Weights of a small transformer language model: attention and MLP in parallel, a variant of Muon for these matrices.
Each number is 500 + 25 x the weight over its row's rms, rounded and kept within 0 to 999. Layers, rows and columns count from 0. Numbers have three digits each. The size before them is the row's rms in percent of the matrix's.

# q: layer 5 attention query, 448x448, rms 0.0592, rows 0-59, columns 112-223
# k: layer 5 attention key, 448x448, rms 0.0599, rows 0-59, columns 112-223
q0 094:529476529526510501525489517474534526502475518471518524519556515515486512509514510484487488519482470492492511470560491502584503502492496532548477495498499531525510536542485494477453526513480500508507493510534505480495474501524516523442459469499490481510479491513501499514502465537537471514498504476455465484481503514458486519488516488504
k0 082:503468506503529460504509470478472508530464514493512497488491505521519542530473559483499501498495476511540454463500493496487485470524477484481505497493480466496498434502486501474507501514494511453479509452464501483550517516489487480474480524494500523484527558457572512508526483491503516546475502522452513539512470514495466451504481492517
q1 086:507528500496507526498487468533488504484496509497506493507525529486498514508484497455524509458503502555535500493515499511467506496537475494523457466520533480529513531458470514500514512509515525503516516491527512525474465475511497464530504491522488503515521538543536478518461467527526509532524490461527549486492468461468475545542492499491
k1 082:486511506472467457501505497506516460476494456514512485493480538501474498463485492494487541493500483474481499508550514508489526485523480494494497499549501472493518495474511525475511500477488470475499505522474506480529536489480468478529514513495502537451503474501520499486529496511528502477486517479518494491523504492491531471525497487506
q2 100:442498527492514463504495481511464478543498487539532475444502503495496471520480481515542479488532473461524512483469443447478516479481497508493508504505500503530487556521506548524483482515467507508496486492522564524485449529475506498508539489506511539503500509470485510459508479500462552466476471491510534473481514532462494526532483478494
k2 094:494488486470500502499503473524467475496545512501506455450493517485552466512454502499529505529478500512470527473487487515486502528546488499514516543471442467478499492507507500519477503491489474486458522516473492534465530467524516501495510471548470428536483499459505512540510560515519495467531531480540511516487501501519509508523471459449
q3 091:483523489496526479559517441505505549498527473477514459488494497504519508490530492458495517487478473486467520492523528520509563488527490507525503492480468505532509523535529534484505504533492452546469485492495501439495477498512508490479536488494492501490530492521504520514517490478482475546551543509519496479510505475465505486507485467484
k3 086:512471511540508459485449524537507486501452472496528505523522498497490499504523498456474497499511536474530484519490528502496505520475507462552470513520529550503464466476500482492545506523502487466529470497494487509501487520505508510514541536517477489474491460500488496466489508488496483507482509499488529490479491484511533502501514491500
q4 081:564463493551516482532475470463503478509533480513510495507494546528529538498521518514530479481515522515524495550530476511510505467494527495510442452544531487493498510503481519534516528489499503540475473459472508520496528505451535489525472495495533459498504499517497478491524490509495523512438458474528478445518494501443488528509471497526
k4 085:485502521480474498487509505533489465462537454479487507477499520481569494484509490500542492483508503496456526527452540521508533518526504472529511493504486515489515495504503507558527487490497474491512524516495533456530485517503472482538515505487525512512471521468501491509489525525531509463526526535550515529488469511516544521478470474516
q5 091:576520505534490505504493499483524489508522485504505502486468493550443469490511475501556521490504504479485516516521454497481512507517477496510473500482501501488531494472470507511473492525485501529565531504526499484477470533463488552449505510509484565493512477467461517481455456494481500509499500480534504513496529503501488519486492481497
k5 096:496489521487477483485485518514513480525553523437494491509479467508460491506493534493487474507538468495508510506475475484498482506495493557516561497504503501509505524459406482499491496535533522554472484502507457472518518496480458514516449516527491534506478478530473469481512440478513498455497471469538495511478500554475539488498496506453
q6 094:502533511513508506468500469501512441513516496501504498527507522507525496503515504461515491488506428470535521509493469489500492496498505554529499468513473499468498483532488491494546507477476475519469531485500498555458497518504532515527518479490523529517503492487518520488524521476502523539490535461540458489549521480493532481502512524506
k6 090:464521554500501493483494500546455490481525471477472497509476511465484502486527462512512530495521498472498536538451512516550533535514487533475478488505497493560533499471487509475497530554443462462516527525516530508498522490500487505464546503508518483520496514528501465501474472530472469484501492458482488515489513491481509514500522500478
q7 095:517501524492491516523483480542505531508486505484508466483516496490476507512490466484511529463499482524521475517482476496532511523495494533495543505512489463516490491479449521517472487535481501517486536474505504501510494493449504497504516482507508506466515464481446487500467501522512558499478497492520468455491501513494520505539531502488
k7 102:495500521486478499493548496493537466512562524501497505509494500511492507534512525492525500505472462500522479562484514509519502491506507459485491537528499497527526512473496508541478474492520512493437537492508466482493555517501447518496488483514476486467540481556509516521486501541540524462544533512509478506487487473524510519510487494485
q8 095:528545446519522515558523508474522514514515511468492541485511534480522501495500471506502504530450504491476528515542482491472509485510493468520483528506542505488527448510510494459467509471491514513515528457518530489461465523511493499531517485502455513525492458508491455455519515499512512511520463482487519497511509477471443509504498492488
k8 090:462520496483493528560523528476511459496516507500482499481504545496464543549461525461495497450521462547448483529480486479482474495479476520524507502503530455500492487476489515551480503488500508561497492511523512491489495495503486505518517509503489485495513475501475522481496466504495506543515571492546480527512504484495515484483488492493
q9 097:461476517510500474511482474519542504502514472493494481480540475519494470513497534514468481541550567523500508529518494495565529490515503483507493505469460541472508518523531508518497535511514444518501551530467515475483519483511491528486504480529491489469554507507553541499523567517487482482513474500493500469482559472535504487470503506512
k9 089:496492472498512511507455497523539463495460517499473493456514534513497504493546521546527536520523478487495552482452509510498476500508487512505519501519466488503485530468512514521518515520461537484520516500441486478503468500523541487452483461515550528476502539482484466530510517513515477468483530514499496477503520522535477465505498509520
q10 100:466489483473509517471511560496495511537502491589498505517494496493484523498516493528518540560498473480515499486495508491515458450459479469514514488508486460470553443476502470452521500501534505518457515539518491478533525458507513526450502473503510505484473480536502470469537498542522490488490476512514541501531528487516542524510540541462
k10 095:497518508525537489496529507480454453501516467560519514529509489491500528511494442494452521482531489498510475524498477505511507447494497559514497470481539499462492511445484552494443514488455510527500481508540513474496495495549482487461502494503506537522535562478547490519569443471475515498488520445502503539520480525485479482462510477524
q11 106:489535485509513524506542527503490490475487534484478535518523508550540471478507473506499507515491498501521504506497490487519522483513460477435499536521571472492481489524477475496503483479499517496506511481497510498485517505475507550503512508502486472531477470500493502503533496517488535498527497550489494549485475517506503494540548483478
k11 103:503523492492515518530508536512512457487509482505523469522482546457526526528505526499478530513496495513494485489505506537511518507500500531525466554531514468511501518476499495512508513500500494497487475472478497485527507545532464508517493495470503523492501488505517474491463486498463500476495441484488513502500506465502514464498492542503
q12 100:468475458477525504504519452523500532550532477477518487501480491507483452527521529525476498505460501536481565524518514444573489537506468466543500519475512518519472503484505497505500500500494488505539477508531540501502489566537492465525508502510464490508505455517494498487515477498539517505559526479501549485535510522531477496509524517492
k12 100:489456494503502483492495522501509516532456471464475484490509545504490524532468551483475482464482476490485482491517443485445517545482464507536523494534541477447430501515462489515499516487504477536486429458493489525486506460510515495535504496515520514502514483503465515463498491462469473496484536482513491505486474469483491478492542456494
q13 099:548532456510487481477541527483484471534491520501501522502498466477512502496497503471527480502498496440499474512485480489437502474476490490465515538497519448485489439487499487504491542487517504500501448482503511481516481530469476519515483520514495489522481512517460504523506487516457501528481519510473530499473485504487441494499498512494
k13 099:488554538465500460498510521458494560525503494519491478539481454549505486462515459495504515529487517523517526526464507477472529473509479484519505466502470465463509483499493484455449517528481464481515518522483477539510478502511454488481467485504496530503485499497487445488486484472515524490505456494497537480497519495500499472467507483531
q14 099:484504456489523525483483475491486495502523533477532475436488481499544530521476490480486515523513537466521473552487462502488464482515483527463514495504514466492534533527468525495498477469490486479500525464509496505521500476502484507512505566496501506547550517499461556557519492465492550477469525521474458519558523493492513450489495535469
k14 104:458500498466513516491499504490478483514505503487508509510471513508469449501479489547492525507487455509499498497525551503530559525488496471483507478531502492488497494474529502469485494483481509532538498523483465508476486512474476481505487509517491512472482510521526488479478474533512527511531487518493520502511503513469459533484485566489
q15 102:439512539457506523538498543528545503506463522506500470475508499490477507516469509500478528511527493548504526500505482509516469499546488490520480520493468527491534541501509481511512547498503509499502530547482484484478497461526508518494516512496556494504528553497506530480520514523506495500514495512474501489528548524521495498441493494485
k15 101:496537493544488505502506539436500447489469521495499515512482467512513490503465514515493434543527529544531533508489463532474509510497502528472512530480484506481493478481492506529498496539490550458475520494478472526480495474500507483477477435480505461452491534518496439487535496504540445441495438496488524542493526503523466531492504534456
q16 097:453529469506496503454499500523500484475544500501504494514494509479496561537473497483518479532482494534465526552496562554535483520490500528533550515509509506494547490496537476486499515518470493515468489518505530517491508501510504492503490522468525463517505470495489509506475569453497524508515517481539465476496494497509466498498522505467
k16 105:508528544506469496572503483493496532517516506509465489493485486483547525507471462517513511494483462492475485538502497472541501493521517516481492466522473450465535491506513479462487486500508537499546514484467515528492492470474502509481524518527484479491519508496446505524488470503526510483514486487485510499479484501514507529504475516479
q17 097:488503504491481487481500482521534520482486528526490484516519509498507509541490484511516508449539507512483464512508492483474497501517489486500479501514473461478475502516479474454534552490542480507511526450432504516439476488478490476484517507468486522482491485516517472504519528477482523477532471530458458491449525525498507488508474501493
k17 102:484510457537505489517518530516502473519550492489493553492513480492519504510489490516509465531534523512468499554523494483503476458457501521507507517495550450498487520489497490544519524489485470477519553505558483521498526522495460492532502521497495498513495470484462431477475468519482521502457511519488567483494516492499522516516482490493
q18 104:475538508500463484541489472515482466506475496490497497502509490526472559500498509505488479525520520504513436499510449502463506556537481521453489539552488467470468481500516485497503489472457513472509489454511505530543459486506483480497507501476464476525489493519485540538472510505472501461484518481517455525529482508503510536528484525505
k18 102:445470485505509543456494510500441443505505525495545512499515495527517512479512518516517461465513481501492502511487523487507528544516526519525537515551513495520529514507525477489503490497490489520511495542513534525530473509463494507479510498509484529497488530507557497504489521553490504531488487499510484516501577481488481496508517549454
q19 109:508491492506492484497508498485500487484496466518483486496486487474486541481521493539507457472449507465513481513524491525473502477479502483493475491479515471502509474495453531461539497458481523480501482499496490527481496512508498519505535481476509518505538523509449498492545469475469498518511482510512511539492453527483455555507491491446
k19 102:476508485511522511500451532475521476486472504521522486463452501451508503525513497473479485494499545486537487520460496469509482462499510530528505451466507511491500502475474505470473494469495544487524475500519469504497555492486509497498491482522504487499516443505486486505486511534488575522510505578528478500510476497496482527520449549499
q20 102:471460501503544478563502534490536501515514447451495477507532476480468507513486486492527485477490504512525502500491503515548509505522469520470483467506477521529489502486559465481488461545512543490453518538500476478541549508497539538460497463490515507484516478542484499518493497493538518507493488548543479473492542505486507473472522472528
k20 099:462506543484536522504490487491518458459535507499522455494494509521530538532462529513496531518515501525556522484527506497467526491486494510463480506547495475496501465493502463520495471472488557490508510456449491538474510510506503505514513513491479480531515470488485483484448445496506476471507549500492487499496522529510503468525503531475
q21 102:529491476506560507521519517527483516462495482453507514489497510493509481512506482482527488474568487512467538467512516500504538484514496540546467489484483518480550529548532504516501485553469519491507507490492536505479525506490505495496509510464491466558538492512493501524495503481529487483482491524543563500492487502484522429526453467529
k21 107:480516527463490529484470528507507496518495496465522532503490464491522517490529575471491577496493528504514467500493464518532496474468500500494498465482519512480567509492531475481471497512497510490551536474494500503530492496511508530515501507517472514491477455493455467519497502476535510529486490484501549531497561551507479475521480508469
q22 105:525514528493519509505485515493492490485492517456491485547479501498477507518525463519526523492493525442455496526501471513473500480514489534481503495524509524460476473506514516459506476514511515479508505463477474439470494477476502517480506493488527488499501446549451515518515514487459514486504481550526433509494482518527482531530549457514
k22 110:465547531503515541487492491508496469449513479513496529541474461485452493499474484518475515524473512511482528505475489494512503509475532501484530556490490503460492507527484523481492489527478488507499517545498571488478486524514466499488505506541536505512499528503512483466529484511557474458494504476541480495502494506507510470501478479472
q23 103:500493564491489504472497496532551445537487492492492479518506515449515520479549497517505481496492517489567500463489513473516500479516452493478483543492456448536500484488504456449516473515522481504467515520481512514492508477529503523516501556462496523473510486502501447467496497489506451498503500501503484468509556478477481558499506435548
k23 103:494477483498530562475520536533532510480514468510527491515484518529471434524461445554531505529517491492501564474494510474486543514483507516526484509478495528513503522454494511523480489548488483531487502515487515522511463506507498501488529456544486489492497502488535469526500497486492526501512493511517485543508483527498456513525558463521
q24 103:490529534517523483507524499516511468467448512502508470455467461500491471504506521516484484496494528528461520490488517534470499501490481498453484517472481499493538471486441513509499523454491485510470519495470509504478538485470541478481497515505509504458528485511456499504539478500494500505477493533503449473488481515478505523540498535475
k24 106:507484540451517519509486524495507532510511520483531477513521500500531486494550474543501526524523520547474537482520480473497475456504459502500496494530466521530515507517505502487519521536500504495479482520515484508514552511495488500520493467525490497502504494520540501513527572544473548540513472486538495491493534490521520507473508512453
q25 097:528493463480498525461491469456453549514549540516483481474530498479503567505505496477450486505510519464480528479501534491537505472479480479506493473548464524478511481511528486496514490522502540479512488476473463465546486496553508506513521536500513491486472517508489516507470505462513502501517483508500477491461448533492502477473464499513
k25 102:470538510505543526518552461484473516488520532491490465483531511489485501498469548531511473541544469476501498518500521453516505492522507498503520444507504475530519462488533489475486506486495470487516527535463487509476470539482472528541514495520529509469474505552523467488490465523481490502516521535527517525480473552517468456484497498557
q26 111:556493503501509503541479528523528507496512502512483494498497532515468533476499489497532467463513531515517473504527461490480543498530473515477477531462503469463507519507504508530524495529505529452505509522470466490505488442528495480536487493469505506474472551501503511477513509533494479457495504466545465487476515477524474483467512483485
k26 107:508484484497456482531528530504494533510508507481512530478489503499501491488523488493506514498517473524498523467503497483485519485532498561499497502500515468496490510496477505511503458431428500514516483513472514507515503483524517449540545486493476440505499506483513466469524472490472470499503507469514463447494496530469495517442500480486
q27 113:495504498512502516480504538527483492482556523504534494536503498504522505492503525544464506498485488502494454531472501516528535471438536536507545497512518472471504508516495512462488458505495481516518502480467505459496514508483494490537501544508501487522502506480475493506525480469438539522494459475508487538476532518493457497501504574523
k27 108:501542508530546475499484476483473489520495502473533513481528490448510464485500511547504513497478475500488490473499516497517465479516479558508508483490495516546514528503463544472537502514478510508484471488489515439479499522517465483496525515503469505450556523496476448498479525482477503485486524519520564491528524498447515513460471472447
q28 109:455479499530501477466501494480476480523494484518468475518471520482477528487511467519474515512495452511458492506517531484495513543484507543537502508539483479425493475471473511479475478491497482523495510468494502515498554475526495490521476528503521520553502515490487524506524487527507480505460475519474485478487503532524505493523532486483
k28 110:488523508492537527479523459553488500512489516507477492499498444502510469530520484514480490494518545529486469495536491486542515510501495493472492531516530467494528470520489528496584503463497511494533519486503522504527527521530518487518529510514484547482476499524518505481534521505528517490521532472501483509487502488486532469500515521504
q29 105:506496508493451504505513508467450525516477498482532497448460480514509505494468512468499508490496538510509525516525500494515529509445510486493573485496516508486523496482494525485540483544512505480544526464472520527491492516466520504509503533533521497512518508483462508539506464524491483516488537483526513510512514524470506495495534563516
k29 113:522537475447457450511507526481531503494523520473442510490528476532499503490508519512523538515475513504516485489512528505501523532526494526504519540551494521473488461529522519535521468467516497516530506474460497452496495477487477506519474478489539500488518530525469488509484490541560549491477492510486491524506524527538517469520468525525
q30 107:474499492495511541513475511530542447490517484491496495527476534533504511442516468488498514512494465463500492526478500501511487495485525471538511477515477513487494504528469535489490452529514481501512519483519501527572490511499494501467507501497492553503491508502497481479528548515548528524501518435529491471473479469521517518460483525499
k30 103:505506538490514470466500510522519505525557510467496512466466502489498491540535522501524500547472540485527512491505533520551517506506503534481513508493463488480500498484520513488523532496524531511486545447524465516507514523492535526456501493520468478469488452529495529526496488497517455544496493486473502505500489475529531487524489566486
q31 102:464493532518482559498512461482505461492508496511520496474541493535474511482506499552454559507506536556445517487531476501462528524484498534520461539507501479495494495506505556491511527487490482495530502519525482515472469496512507486475512472472462481463502473488463448502494520506492502508493492533450446498507531508529504534516504500461
k31 104:491490492507473538494489516494536502508498493474487458483498536483453507532462451491480562528514471503549506501502501480513521462497538494547522506449542425511480499488433527517494525462538480526489518509530503487529536511495455532518512475468527507503508465534482507544517481497493516512486525496515505469490513511493531468504460537479
q32 089:500488498498470478456552479520517502533531467485482512538441509546470507507452501512479542462472517518496501495516524533521541503514497468473514484501503550492522493480469487508519488532532487509538495555515483455516530486522450533440472503501485529481510493497508516474508523499541504535506493466486461521500488520519519553484530515505
k32 083:500506498535497482478451484491520534528431477545545495485505538450488475480505472508475521482536489469566505473498497486541468462543486516497514467472522508471456493495488518455496465478525499523532478481512475540562508510473514515492512592499514509512534480504499532515490461486486485497502450498498478533504473517491486483514534489536
q33 095:494480552486516491500492511499501518492449513484521491474487488508504488495481477520466454493522498452484496456459462505478509491477508470476492498485549511549477532488517521500499497468491500481484519495539520482494490526498512520503519498513497514484455462503518485484439493520477530503480507522477532522461519497483461480509527465477
k33 080:498501481475444505485515474508470445524540470464474474467545522516459492455500482483531501515447448550510527524507511520462455544551475516504523514462469499499496491522475516553487513479499493508464509495474481515444499495500506472528550498555510453494481524495497491499486528531510501467522487456560503467510492473535535553485489502496
q34 088:462464487512498491516503500528480564504481525527502449502505482504505480473496488545485486480535466480512494527469489471472483527537488525488513560496501510496523483542490521495517479468489510530474452523478505480528502528517469452523448570532521510517450492447498516524498481504521455499501518514535481505490532478475509502533493523521
k34 083:477493516472486459508497483496524502506524453504518522496522482540524534507495487509504507515548526516522531522463527510491542540505506456515482490476494543484488471471497477530501510518454488513450538494520516540507506530511528506479524489531483509574490507492505512468518506521487529505472464506495499520469478490520533549513499457434
q35 091:570521523482465508525541531484493508524498477511499459506464544461476525523528486463493514480449469523548474530519537458534525498493529487479501473483505545518570504467467499464549507493478521521471508487505519473485454526529516515507520512524510509512485498501511490497494491509459521481442490504516505475503507492494521528521502476472
k35 089:516512533468486501493476469503480528531503439513476491526532475535511477468484502472488540524548513476470565534446475522471497506486481495504496498533460531532468456494483481528475487556453502501486534502536460514491489509500485493556486460565513461496474494489480517532469504476508495479483501510546510491488503524508507520492505471448
q36 097:499506531500505559514514506505481485488448538473508508480508479488483467495504456484506503494483500500486486505469513469529490506495451495510529470487519487528510507522486521535501494483481579502555511471528560520488481547485510512486490489489497511524482464514533497498491488507473547491497505483480527518483473491440500464475490464476
k36 094:516503496534495496495510497504509555510557540510473485494472509469555506497535535514500501505517489571474511508507504453471480536564508540527540523488488472504529506535464485504507495517515541541483501517473469487481515472471483504457487525515537464487539481509463510535502504584548522505540477517499465509514481484501507487465501504524
q37 093:518482487490498491513522543506512484494525519575489474527463481478468530509498501534535476515544521476530492498497442446450498484490510463499492496510480463508478500521516486512483532530546508511506506508490490544499501488502508544519507521505517521507426503471498509457514494521486499478450454458500500486460497539506538558488507466456
k37 085:459492522453488482503473503550504457474506496476494523459492481520536471514461536466521508493509488501478500480534493481519500517498468502472473485486485464561510538484494529527478493489485500491500495507519508522488517515483483519479521516517503454512547529483516480481498502485465497488510484495485501520557510475517498483491495482473
q38 089:523496507544513487477496545490498483481491477513523511470488462500452479491460509476571476511491569515513511502486491482504498518471505476519487495506503472499523508509473496513484519501533555510515488459525540544586532507491486495529498458466484520506494508478533500484489458496505540465497475481462539527492500521514487531501561557502
k38 093:518495493433514474538522484495456511513534464509501485447504491512530508474479523504508459484486454524454513519514478409455476503539442514531549499479481472516530456493524525523471524508524539528471499496505517497508537522503483468497517453500506488494493483490486500521455504514491481486473529467553473502489494504480492517490520540461
q39 094:501515490517509506484530503526488509489472560541492517499516478490490498496450490507543521471513490515505501512527483510457479522528513517457473559537498467491560492508468500558529480472503489517515492519472521461524506512506546540526526494485518492510467503530525487494503520460497536482491482483519447510521492522534500502456500437466
k39 089:473497488483490498503525471518460507512511478501521494472516551504511463494491514500466514489499494528426537480474535496460553521523470506528479484469465483531478479499475476487446465494488501495485459497501519500546509497506484484506485478541496503562520497512497505506537502510495517463515499443476479480430504494446522520505484510488
q40 091:521509497469515490539493518487467474483491516506511500528554517479496510466528505516449533506511539531475493460501502472468499513523443460469475501516474501527502536506497493483490545521523554464538464478506501478533510514487472526465525548539487528529475524527532484506439486510482473505508492501492495523469492528498517510506477486527
k40 089:543531491540496494439459477520552517508464515490514481497452472520532463557470558553492505496517509507485531495536464509508497468510517501466545522519526493499521541459487479547526472548485551485535508523494484509500471504469500539489479519517502508506536492529479495495485534495529492497485506500536522480514511524503469490489478463521
q41 091:560522471543496544470481473463503505520502559510547493477459485480475483468500486494541484528503501489480478508524466500471527483473494466455510456494518503471513451518517540490547517515527490484499531491490476476540520508477545526514500458446495497492464506496505473518527525518504480492504500493514520550461484489469497513528461523495
k41 098:514489549460478513525474503484496514486516514452507453474482463491546478486506464508502554446503471528482520503507523495431535532520487542534516523482523513504525498475500480565510506488469547517484491483477490495498483484501525507475452539534528514488510508487506518492507486482523480460484529524490488503447510552520544457455494492475
q42 096:525513441496491514504501481461506513492514497490482508503498482512506543488474506483509453511549503494482489488531467508463498545531498477528495522494488484511476472500514516492494497512534529518503501496473483516522525503547471543530501513530489488499475513551499500507516487504472483463469502472523494488484502473502514511519510553498
k42 099:486499510506522522503474473498524516504514489506525505561541478547478498501562469519513524502479538472506509459529516516463510531532525481517486491505483533498496454528531498482506521497511442457519507505505500529493511485513541494505479490479522461501515472476517500486486504501550509508550533513539497472492468430545504524519478507501
q43 092:530482505468513471539531506510477467508524454511493554490510539486488504492453493523490504476454510513531488474523511474499546505549468509503531490463529527555500486470528477495461518513523500489552475501564555474477495549514480530465514500545513479536478500526471481530507500500493498502487425500524507459475524489475521455512501488558
k43 099:494536476502445506503487544528499491465483520531549520493536525488489501535500484498474547467511493508487502489461498506492472553500543511516500509512503530466516505528505499495509504524495494506507489500494490478509491478516479512513466550492489503512434549552488511470527528498478557511499472542483480488536525499493514491529536535466
q44 097:446548501486485522476536526525489520457523460481494490489524493512516559511510504537503472541503557477468480482487508504511475562504569507481515482501530547510507529507505523510497468489500515460473493508487478557525470478491513436507487503541513498496512499502510515492493496520523512477474494506507490527486489496490479519463488543487
k44 105:471504498477547490496457464532534498481487527490485491514519509481475510500507528525492515531466535484546558495506458520483491508520508470522505479484515515490574513510528457461469488482485478490526484475529493490504484525523552490508507491501458547468497484513475524527473487516513497493511473532498446477523495461512461531493470501519
q45 099:498513471500519467513484488484502490518486471540482492540532516466486490475506488483495485506531491533524515510505527542487482460480536482513509500541496502543505481503513491498538506515516481495480494514497476463501537454486501504511478527487490511529494531505460522495486505510524487516467513521538520495487496458487433508497488498566
k45 098:514542516535493519507468522494525501485484508487496482473532474511533491471537506500544507506489532473545517504519507494518445511466526515471498460517512506495479546504528471489513457521439487511575516491533505509473465467527472517475500536487474519499495511516506536477505526537485508515517488511483484524527505481516485505512522494481
q46 110:508512462520450539512546515458467517541507486518494524480476503427525531515470504499495507440471528442539520489499538497501515493472543478501542490577536502462499491491500501499493505501488482501457484510492485499495499494521483497498487531484475515477497534491458470499499484458514481496470519462529491458525498502475510485480528436491
k46 106:522475492469448504481557476471480485476482579517518483491518513511492507480485496503485462535500516521482476547520471515487497523518493498521504507477481473503452549479474510515462494502471467525524552538495514548444533509508512505470495491475499527501493554526520490515525498530479505555472466515512483476477447479479506554493514492440
q47 092:451473473503503505476511544527492451486494485527493473506444512472490481518537469525558514519484484464460443465511532513471492475477486469538509529471491489509503540498500493436515515457513520518487449473521483563461480486496507513526476497502485465426509516517514474445501482499500481485495503474469524535486506489480502514511508506514
k47 105:533476517497518537540539529492500511500524498510479531511554455500518525519521465453469527510496519515492494510490509456490509551451530542494501572541507499517482519446482458527501506546519528511479525497535503504486495505476511473479518529491551497533523513482476490492558529493525518501467522490497501502474465497527491467498481494467
q48 099:447451540516487528482498479531485495504468466500496497484522468515548489500505512465501485496491562549526495474529515527511509504482526476523505541474504504520483452521447493512498528509440511514562551507478481533454540474500454507509484502486513532473538490464569526469504493530505470478495541528478486508523443474510478454513493487504
k48 102:486468446448495494546508513484514511509479514497497439474519527504460483510515513517482508478445492533512505506513485531532505485486514483525509525482538505536476473536497532503454503501501494486498485538505484498490491515506525515415528513461531522530479506499454532476465515511475536479490501511516520526492473490517489486466508465543
q49 103:533507504479543511473525496494456469515527497530454541514491518533501498453488501496509458483437461449550484486496481523502507497493482468488516518519513516530500493466529491538503516533514491507467473476528493484468498529520506506476542486477499484556461461509492458486518487469527472500483533531504511554470499468509528512484488540525
k49 102:465497522471510511432463519487530529480457495473462483510507504491473498490528506484478537500478493474539455501469503495518453473477498501502454506509489525504472457508505523490508490480524451472539468514537516515486474495495504498469498513495448556496481515536530474505515466483485497468499504492499476532505536489507485466522523509543
q50 108:525543499505484508527558537513503513519497500482521506520494518497493527491526518506448519493471511505504494477476475471514453511516512495509495520492504517540510473514534501545507505491507523451532470506458492494538559483472494514498541498507463471519493486530494515437478495474444497495544466535521513504471480502536530446486513542547
k50 107:495526472517537502493498490491526476498499508535498490473499543534465481498526479531490505535481523511485494521508491501507470520504520495532517458551512554521501492448498529448503473495527494519493552523469467459517496477532535525516516501474513523501510498505458516538536524468473461508497473509510474485519541498504489543485553527538
q51 097:512503509479511518512473500503493476506504488473474501496487458534502505480519523491505466493527514448492506474530494497463489576538478480490492472483530544506494532481520522508542475559516512442502504487514499523458482515503500487548506520503469490484532481537510517494484554500544492448528515502514519544493508454467474460492485531483
k51 104:555499491567478482515535514532513519495514507463506473511487491484508487521512461485510515485476478507543502519542524540482512549519530534511499486473482490479499522528508506454525524514505509496505504501491453489489509444510520497530484456490486489487501519441483473493464505472539458469509481494473504496472486511494504509512468485533
q52 103:494529483513509521524502458491530534495463540488512563504480488519548483506472503515515465510499513504493485476556487482485474474533517506494501500494493509560480502484539521517512528504520493443536506498504510507515501518517500533511491493495505519479488491535478537508505454511468478530512535477509507518522495517462518514516498486499
k52 099:512465456542476445471539525499507525516480541493496512484484514480480462496485509481507532500531516513509494475477514469536497485513471463497521501459535545492500523484473496511532503483520513473517520460450520531504520482484534508471524529448527532499505528498497492507526423537473534489486512513501515508492484504498509479459514544582
q53 101:507558495480544488487550491545538486471508508486473479533479510509503525487527473518513475505475495503434459509511528525534500543478450491517484465476506507522485509494536543514505503476502498485521496493481501457469484497523471550491469506487510467523528468530497542480500491483482518460540447477487499514503515527533497465491515583506
k53 102:519494490505468527563472518509523513465481489484500487482537478485471483484520456499491558505496540485536494491479464453520451517567478547510534485573487526523494479568505522494473478525530457517526535475497489496521473508512478476454460481546486490513484498520490504479489486492488492523517479523495524494505462521464542479490495479505
q54 104:537517524524493489536518508478531487508459464472470469501527494480491487513453520521483492483502534498497527473516499515485507509447493433450496515528497494526467524504501536524493461495513497490500526533484467527455491474474496496523524469511527498492469453470489525507471526498481540471524480514515482479474464491466554520509482488537
k54 108:466489506510460474499489527515468497441474523485514468519491527478515495530502485512508530511507472513498530487547514518479469529493489456535529549494503522520489500543530492510497484455514442519451504511478509447503470464519496529505526453508471496479492516478505530516521500554496490508462515580497476527509503514487556474541494550534
q55 102:507496456516454477539495499485468443526505459513493532500524493447488553517453536517485493489510487498496462506567473526491461483487483524487520488544529554484464506470494545476523514537507476569532486513499497503551522499507506501474476513507524483489442498514478474538475591492532506479501466550518532505501488433499491468511468541502
k55 099:504514484520474522498546479497474506466526519489531490477517508462507492495550492495521467483469431511493459481526548527538513506474493529485505467528510491491505492518495531534511488508515524535500498506518505475504460481489531508511427497517470518513502517503455464480551511542485480535467467510491514542512476501479473494515490450520
q56 103:480522473499483534490502528497540491496520520475510520470458470509509489525468521541534553464528475485553504511512483526517513454506526516464468485497523498515521454537508513446521501493485540516509476470437523460482543511515509539489534503495537468485506472498488483464505471468502475473543514494496461510496500492527525490498471530479
k56 104:520516478497493493539486501473528508492452479475497483513458523506517470532491484559495524497489510474506484477468499461499552517488477513475505480455515507497551497481553489557458512499560496480517488493485538509550508487520503541507512461448483491468504455521514473491482501496516499504515536484493462474510489476503423479509494485511
q57 109:500444503518522515505486476496471487502474533505492541517503500486533504533497491512529533542486494515472464523459505493465536501480510507559510509524548466490534499538455497540517528517475489533516487472491513457489485498499520491502505529498516489486492466526496538490539465514471478484489485561489455510551507494474528495509489562488
k57 104:502497542523493505522511495477489530515545570515506509479479529514474483566532517501477515487504479490481447549501499473472540524499480498524477525542492496482504522498470512512464550499480479523511524493498489488539525556516473506431538494473473528514560520490476487477474529501499504495549523507492484516498461533455486499473470515427
q58 099:470531485516489502494490463484540525491552491492472502511515491508512538487465515541481483468502503472525491459537533551468498510517530483523507490509465474477495526504504525493479481499501471519545511488539528502512473500485485484445488511533493485484479547500501495488515513504511491550525484569512563502503481506469538511478513516493
k58 102:512546519492495537538492484550506510482492479489504500506468469507482503509532506490508485455485519515503456509514514489521520503494551499527509525496504518492463512514538534524484466499505477545471468508483493512503455541521510517503519493490506479505554505498490493508504511476517537509503492472510510456462482492496522509459458486560
q59 103:499491471522523486476505503486481475541498516507507467472455526501559517526501521480501506489546534506513486491506487475507499480484541519512523495522509489488485488490498487526520518467505489459491510458527475460479488514530529531502501515518503521512542518547525509492517467478529495497462487517506477476513503485484469504514513507549
k59 106:485537430505515539493505483488505502515473511503504494529546507494485527511509485529487511546482577538526483503490491490526474493504529488480518484513520480473490525491449483455487545534510500471509542525478515482519471495478480488514464505507462513507502481490513486546513468521526483471495500526554513474437494493505489498502518499484